config = dict(
    n_layer=20,
    d_model=64,
    n_head=4,
    n_kv_head=1,
    head_dim=32,
    d_mlp=128,
    vocab_size=7680,
    activation='swiglu',
    norm='rmsnorm',
    norm_place='pre',
    norm_eps=1e-06,
    positions='rope',
    rope_base=10000.0,
    rope_fraction=1.0,
    qk_norm=False,
    attn_scale=0.177,
    bias='none',
    tie_embeddings=False,
    parallel_block=False,
    init='orth',
    init_std_qkv=0.0518,
    init_std_o=0.0,
    init_std_up=0.0518,
    init_std_down=0.0,
    optimizer='soap_variant',
    lr=0.00603,
    lr_mult_o=0.92,
    beta1=0.95,
    beta2=0.95,
    lr_head=0.0111,
    warmup_steps=200,
    schedule='wsd',
    decay_fraction=0.753,
    decay_shape='linear',
    final_lr_fraction=0.0,
    batch_tokens=16384,
    seq_len=384,
    doc_mask=True,
    train_tokens=102300000,
    steps=6244,
    dataset='wikipedia_en',
)
Each number is 50 + 15 x the weight over its row's rms, rounded and kept within 0 to 99. Layers, rows and columns count from 0. The size before them is the row's rms in percent of the matrix's.

# layer 7 attention query, 128x64, rms 0.166, rows 0-10,32-41,64-73,96-105, columns 0-63
151:46 51 55 47 55 50 16 48 52 50 56 69 65 22 66 49 61 07 44 28 54 57 36 56 61 51 76 60 76 71 55 40 46 46 37 55 72 40 76 41 36 41 46 39 32 47 65 64 71 84 58 61 51 38 45 57 44 57 36 68 65 50 27 71
071:37 67 35 63 66 40 83 68 79 19 65 44 40 49 63 65 48 71 46 52 62 34 61 42 56 51 57 43 48 64 36 50 62 49 38 34 41 40 43 66 51 54 28 48 52 18 31 78 25 43 41 86 54 35 51 55 48 66 73 35 53 53 31 32
082:48 61 46 36 33 48 71 49 58 75 51 63 54 36 47 55 42 61 43 33 71 66 89 57 79 99 55 65 45 26 34 33 44 59 67 71 69 52 40 20 36 55 39 51 62 42 39 28 60 44 51 60 46 53 55 66 44 41 45 56 75 40 56 45
136:43 43 65 47 47 48 33 40 41 64 44 63 75 32 45 45 87 16 45 32 62 64 68 59 52 65 56 48 75 61 53 40 31 49 27 50 66 25 62 29 67 39 42 49 35 68 82 30 60 72 33 43 35 51 63 66 57 38 44 52 67 48 44 73
122:69 73 52 52 60 35 67 55 45 44 52 38 42 48 40 52 40 65 55 65 40 18 25 67 68 59 57 61 48 37 39 55 61 64 79 49 54 71 34 49 59 52 39 74 60 35 08 39 40 19 43 49 49 28 41 42 30 33 53 24 55 51 28 26
093:79 30 87 41 30 39 36 35 50 47 47 55 57 57 41 45 63 15 39 35 60 52 67 62 52 64 53 68 51 31 41 54 57 67 53 58 96 36 39 44 58 29 47 44 50 50 60 31 64 69 45 52 39 55 61 69 35 46 47 64 63 49 26 19
121:54 33 55 61 59 63 38 53 45 67 42 67 38 27 19 48 76 33 39 48 72 50 85 58 52 53 32 55 67 28 60 53 55 55 48 52 75 01 62 19 63 43 54 43 57 67 39 29 67 49 38 49 47 52 41 48 43 55 32 50 41 32 28 49
102:51 54 54 58 74 47 29 29 51 37 61 49 60 42 77 38 46 55 73 49 44 18 12 64 61 37 30 57 30 60 49 85 59 56 56 42 46 43 37 58 35 44 54 53 44 45 44 73 57 54 50 33 79 53 57 24 61 60 51 43 63 77 20 37
101:52 59 50 66 93 52 40 57 45 20 79 50 53 71 64 52 33 74 53 60 49 39 29 35 62 33 57 31 48 59 50 64 70 56 47 40 35 35 44 75 52 71 50 55 35 45 65 77 65 27 55 66 42 45 56 43 42 74 63 34 31 62 49 25
088:30 52 53 68 52 33 61 71 74 45 70 44 38 45 08 73 57 13 27 71 46 41 71 36 49 29 35 55 60 41 44 35 70 59 58 48 39 67 60 35 59 25 45 52 87 42 63 43 46 30 39 61 65 46 48 46 41 50 51 53 49 67 52 56
092:52 59 24 25 67 27 56 57 72 47 62 34 38 49 58 53 55 37 32 66 35 65 51 46 44 29 44 46 56 54 41 50 65 64 46 48 36 72 51 34 42 54 68 31 99 31 47 53 53 61 69 63 63 74 61 42 28 41 56 26 27 62 43 39
090:51 42 43 49 51 40 37 58 59 54 79 55 65 27 81 46 48 34 66 29 51 66 66 35 80 55 70 49 68 57 65 51 38 36 46 55 47 62 63 43 80 44 32 18 49 72 36 59 66 53 70 76 75 23 27 54 55 59 49 71 58 45 42 54
083:34 71 47 45 70 69 56 40 46 50 41 63 72 46 26 64 53 60 66 37 50 55 35 60 17 52 26 55 48 53 66 62 42 53 43 71 39 54 17 21 37 51 50 76 60 55 56 64 55 59 04 60 38 59 78 75 37 47 40 55 58 51 56 58
060:60 36 62 39 49 56 38 43 68 63 54 39 39 50 45 45 52 52 68 60 57 44 62 56 67 48 73 74 42 53 40 31 50 62 55 19 62 59 55 46 74 65 41 59 42 52 46 10 66 53 99 75 37 35 42 41 44 68 59 33 59 53 55 38
076:40 71 42 67 43 29 29 53 41 34 81 50 55 33 58 52 49 41 57 29 61 65 60 49 52 74 58 28 46 51 51 58 35 42 53 48 64 54 68 42 59 47 24 14 70 36 77 40 68 54 87 50 65 39 46 35 50 50 90 66 43 53 58 41
083:51 29 71 39 67 46 61 25 54 54 49 32 31 62 39 77 47 52 39 74 36 42 40 66 36 48 20 61 84 56 51 49 67 56 40 46 52 57 28 36 51 42 63 47 45 55 18 42 41 49 55 64 34 67 59 60 73 68 22 21 51 42 45 22
058:68 46 63 35 60 87 58 54 43 60 50 53 47 27 67 60 31 55 67 56 54 43 71 70 79 58 62 55 56 75 42 58 35 49 36 53 53 58 64 48 61 46 36 60 63 22 68 44 51 92 45 35 50 52 55 51 66 69 30 44 74 64 78 68
083:27 64 59 56 50 61 49 58 39 49 53 44 41 38 54 26 56 49 62 45 67 48 45 75 80 32 62 67 79 46 54 62 62 58 55 53 79 09 45 62 60 48 36 28 75 58 58 38 66 53 60 36 65 43 30 28 57 65 60 53 26 68 31 27
077:57 48 34 41 64 64 53 45 40 83 20 83 51 26 29 60 27 22 53 39 34 69 48 63 49 24 55 72 57 42 52 57 52 66 39 50 46 61 50 26 58 35 89 67 44 52 52 51 61 66 36 46 38 45 67 58 51 45 27 50 67 53 40 34
104:69 60 38 55 55 43 56 40 61 26 69 40 46 45 42 38 55 52 34 61 62 47 62 36 31 51 20 41 45 53 52 48 82 63 43 39 46 55 48 19 33 60 74 62 60 49 69 68 46 45 41 39 21 43 99 49 35 35 44 33 40 40 46 62
076:40 44 38 62 40 46 79 67 45 52 50 65 36 52 45 27 55 33 45 71 57 28 32 48 39 54 29 32 61 59 32 62 84 62 26 61 67 46 57 49 46 42 41 52 76 64 28 44 45 39 46 60 78 49 57 18 27 65 69 62 41 24 30 49
120:23 47 56 63 46 45 67 71 63 51 49 35 75 33 71 59 45 72 56 52 41 10 21 51 82 47 57 63 42 60 41 65 47 60 75 36 27 45 45 35 62 52 55 46 25 56 43 35 52 40 66 47 54 56 45 69 58 76 56 52 26 57 50 81
105:78 70 34 33 68 51 52 48 31 41 38 57 31 49 44 38 51 48 46 55 80 67 54 43 14 44 36 35 66 30 68 42 45 52 27 46 46 40 77 62 29 64 53 72 69 49 52 67 67 78 45 59 31 58 51 41 48 31 43 45 81 51 36 32
086:45 54 59 55 72 45 41 38 76 48 26 46 58 57 31 45 22 62 74 29 40 51 63 59 61 48 42 87 58 43 71 52 51 55 75 40 60 78 56 53 61 59 48 53 45 28 50 18 27 62 61 55 53 37 07 65 46 48 36 65 35 36 47 44
095:32 43 56 57 26 67 68 44 61 34 39 13 57 35 49 56 48 35 52 57 47 53 30 48 60 36 92 60 61 59 38 71 53 58 42 69 44 30 51 55 32 69 71 57 39 53 73 49 57 47 46 38 33 44 34 66 29 53 83 54 41 76 73 63
079:71 51 71 41 80 67 45 51 53 17 50 69 52 36 48 58 64 40 40 38 64 53 47 38 41 48 32 29 48 21 60 49 47 17 58 29 56 63 64 55 55 68 54 59 54 55 38 59 44 56 65 43 62 82 49 25 36 55 23 43 56 35 10 43
094:49 60 73 49 49 47 50 71 65 60 32 53 50 39 47 52 31 41 38 35 41 45 67 86 50 46 53 53 61 59 82 44 35 47 59 83 64 58 63 27 78 53 39 33 72 42 46 34 37 41 70 55 48 45 25 94 64 55 56 70 48 39 38 35
104:40 36 39 55 10 58 56 37 54 50 25 41 67 27 51 58 47 63 44 60 53 51 44 36 67 45 74 52 54 54 38 38 62 71 56 53 72 24 11 42 26 50 39 52 47 39 48 41 34 33 17 57 51 39 43 53 77 60 61 46 28 66 79 49
088:42 51 58 53 91 45 43 80 48 33 20 42 43 52 61 56 61 71 58 68 47 45 48 72 58 56 62 62 60 69 75 60 41 49 72 31 53 38 40 61 55 27 22 51 55 66 42 61 61 56 63 58 51 12 67 64 65 55 47 27 45 63 75 40
114:64 50 72 55 57 51 19 33 40 71 40 55 45 54 59 25 33 56 52 48 57 52 57 65 35 51 18 65 53 40 76 64 49 43 43 37 70 54 38 70 59 48 31 57 09 35 42 69 72 55 07 50 43 31 58 53 58 70 33 37 57 55 53 47
087:14 55 66 68 56 47 60 71 49 44 55 71 51 48 48 71 50 39 37 31 76 38 63 55 67 59 52 61 66 55 59 28 47 36 74 43 39 42 53 30 21 64 42 71 73 40 49 44 40 42 60 36 42 39 50 39 27 78 41 94 43 40 38 55
056:53 39 40 66 63 43 42 32 57 56 69 67 68 38 56 49 46 48 45 62 66 45 20 41 82 40 57 62 60 80 38 90 62 28 40 46 80 34 70 59 63 45 58 46 39 40 61 53 72 24 60 55 61 59 67 29 57 59 54 49 44 51 86 48
050:44 61 59 56 37 30 57 35 49 64 60 55 54 52 79 54 58 87 41 56 56 31 55 72 50 62 46 50 47 36 25 24 50 52 32 65 19 54 65 37 44 45 53 61 03 28 51 51 70 82 35 64 76 46 45 55 44 35 47 51 59 45 43 42
055:26 42 71 47 45 70 53 49 42 50 26 69 50 35 53 33 51 41 62 54 58 75 47 41 43 60 57 27 53 59 54 43 70 68 71 58 81 70 48 50 37 77 58 45 75 35 40 47 14 44 19 64 49 53 38 69 42 86 51 50 37 61 40 60
059:34 62 51 45 60 53 45 46 48 51 59 48 68 53 53 42 49 26 61 60 68 46 39 67 86 37 48 58 64 80 39 83 55 43 25 40 71 23 32 59 62 25 41 37 50 33 54 46 65 50 48 58 40 72 34 38 46 69 36 51 64 75 88 47
079:75 43 50 32 31 49 54 46 47 72 48 47 42 47 67 41 39 62 45 48 26 52 76 55 19 59 40 61 45 48 23 39 76 47 66 65 41 71 60 47 54 41 32 43 66 70 22 69 13 61 42 50 31 55 43 31 44 60 30 37 41 42 22 69
069:21 59 62 35 40 73 46 51 42 58 33 51 43 65 56 34 52 45 56 65 51 66 29 71 70 63 69 56 61 53 81 77 50 52 40 62 70 64 40 24 51 44 37 31 60 34 33 38 56 64 44 45 26 70 29 44 76 76 51 40 76 59 61 36
061:24 48 36 56 59 59 34 47 54 85 66 79 57 28 46 33 55 57 70 53 53 55 39 54 63 39 66 69 62 63 45 54 36 68 48 71 59 20 30 44 68 63 55 44 62 36 38 46 79 61 36 64 54 52 54 38 84 43 63 33 55 75 74 41
056:69 57 45 74 60 39 43 20 55 45 64 34 44 32 56 62 67 50 58 28 17 40 65 26 36 58 50 48 68 49 66 68 48 69 42 42 42 70 60 57 48 23 70 38 61 48 77 89 59 54 57 68 59 71 42 46 52 58 38 29 57 46 44 75
066:50 58 60 46 47 56 46 77 42 29 42 58 45 51 35 40 42 60 30 46 32 64 55 30 27 69 65 34 27 51 58 28 76 62 53 49 21 65 75 69 51 36 43 74 28 73 72 66 43 56 37 70 55 24 49 55 45 55 43 45 19 60 33 63
063:31 37 51 39 25 56 73 35 51 60 68 65 65 67 52 43 39 22 38 64 46 53 34 64 78 56 53 44 80 64 38 39 60 54 37 65 69 69 40 36 54 41 35 45 75 14 51 22 35 50 50 79 45 75 50 46 38 60 53 52 42 56 29 45
# layer 7 attention key, 32x64, rms 0.175, rows 0-9, columns 0-63
091:49 37 51 74 43 74 54 40 44 42 46 60 39 44 49 59 31 43 45 39 49 25 61 82 67 31 43 63 90 46 55 79 59 36 74 65 54 58 25 50 58 49 57 69 72 43 26 37 47 52 50 50 52 35 27 70 46 51 46 27 34 73 77 57
071:31 44 44 65 32 50 42 75 34 53 44 44 56 33 77 38 46 40 41 58 43 41 35 53 69 68 56 34 53 66 58 40 70 37 70 46 63 53 61 43 43 47 57 17 42 52 37 42 52 50 89 60 83 53 48 45 61 32 60 61 27 72 77 84
072:53 60 31 35 28 48 57 63 44 48 37 48 48 56 52 49 65 39 69 81 33 67 71 33 77 39 34 26 51 58 59 36 55 75 80 64 57 54 69 55 59 54 27 42 80 65 39 61 53 31 72 65 30 58 78 58 58 49 46 37 41 44 26 40
090:45 53 40 45 43 68 42 60 63 66 80 32 42 55 60 30 45 41 39 57 52 20 61 72 82 39 77 54 65 37 50 60 30 36 33 57 57 54 46 53 53 54 53 45 66 58 45 35 76 61 63 41 72 38 66 69 63 80 46 23 14 56 63 49
074:34 61 60 42 49 55 56 57 57 43 23 54 65 55 46 49 78 49 56 45 40 77 62 17 51 62 34 42 20 71 61 36 54 48 41 55 33 51 48 56 54 35 41 22 42 51 64 39 52 42 55 99 68 75 56 27 56 32 43 52 62 38 38 70
085:56 39 50 31 48 22 37 67 51 55 25 49 39 25 28 63 39 30 44 60 58 24 49 36 54 72 47 48 52 45 58 84 62 43 62 81 60 25 41 52 74 63 71 78 53 59 44 31 62 44 44 33 39 48 67 36 44 67 53 65 49 29 27 43
081:75 72 52 70 51 63 53 44 77 49 67 65 70 65 41 70 51 41 50 27 27 56 62 78 42 50 73 53 82 46 67 66 15 47 45 36 55 69 57 35 68 59 64 39 70 77 53 33 65 59 49 58 50 31 48 65 64 47 43 45 50 46 69 44
095:55 47 49 18 49 28 72 66 41 47 39 47 42 33 59 44 42 53 23 25 42 50 56 44 28 51 51 50 55 44 44 54 65 52 73 76 70 41 62 33 46 60 56 62 53 54 43 53 55 64 26 54 81 83 69 39 50 29 77 33 59 85 30 59
097:57 48 59 36 47 41 69 55 65 37 58 42 60 39 62 32 55 67 53 35 59 82 43 58 35 61 34 47 40 68 52 40 44 58 45 58 47 42 50 37 50 12 46 29 32 51 63 33 51 63 36 58 66 90 47 31 82 21 76 65 55 68 24 50
090:72 51 81 40 29 60 34 39 57 54 31 62 61 46 48 67 21 30 49 41 68 43 49 57 67 42 44 44 75 63 64 45 35 82 61 56 81 28 48 57 47 60 52 53 48 45 46 33 44 57 44 38 51 25 07 73 53 40 59 46 35 68 68 56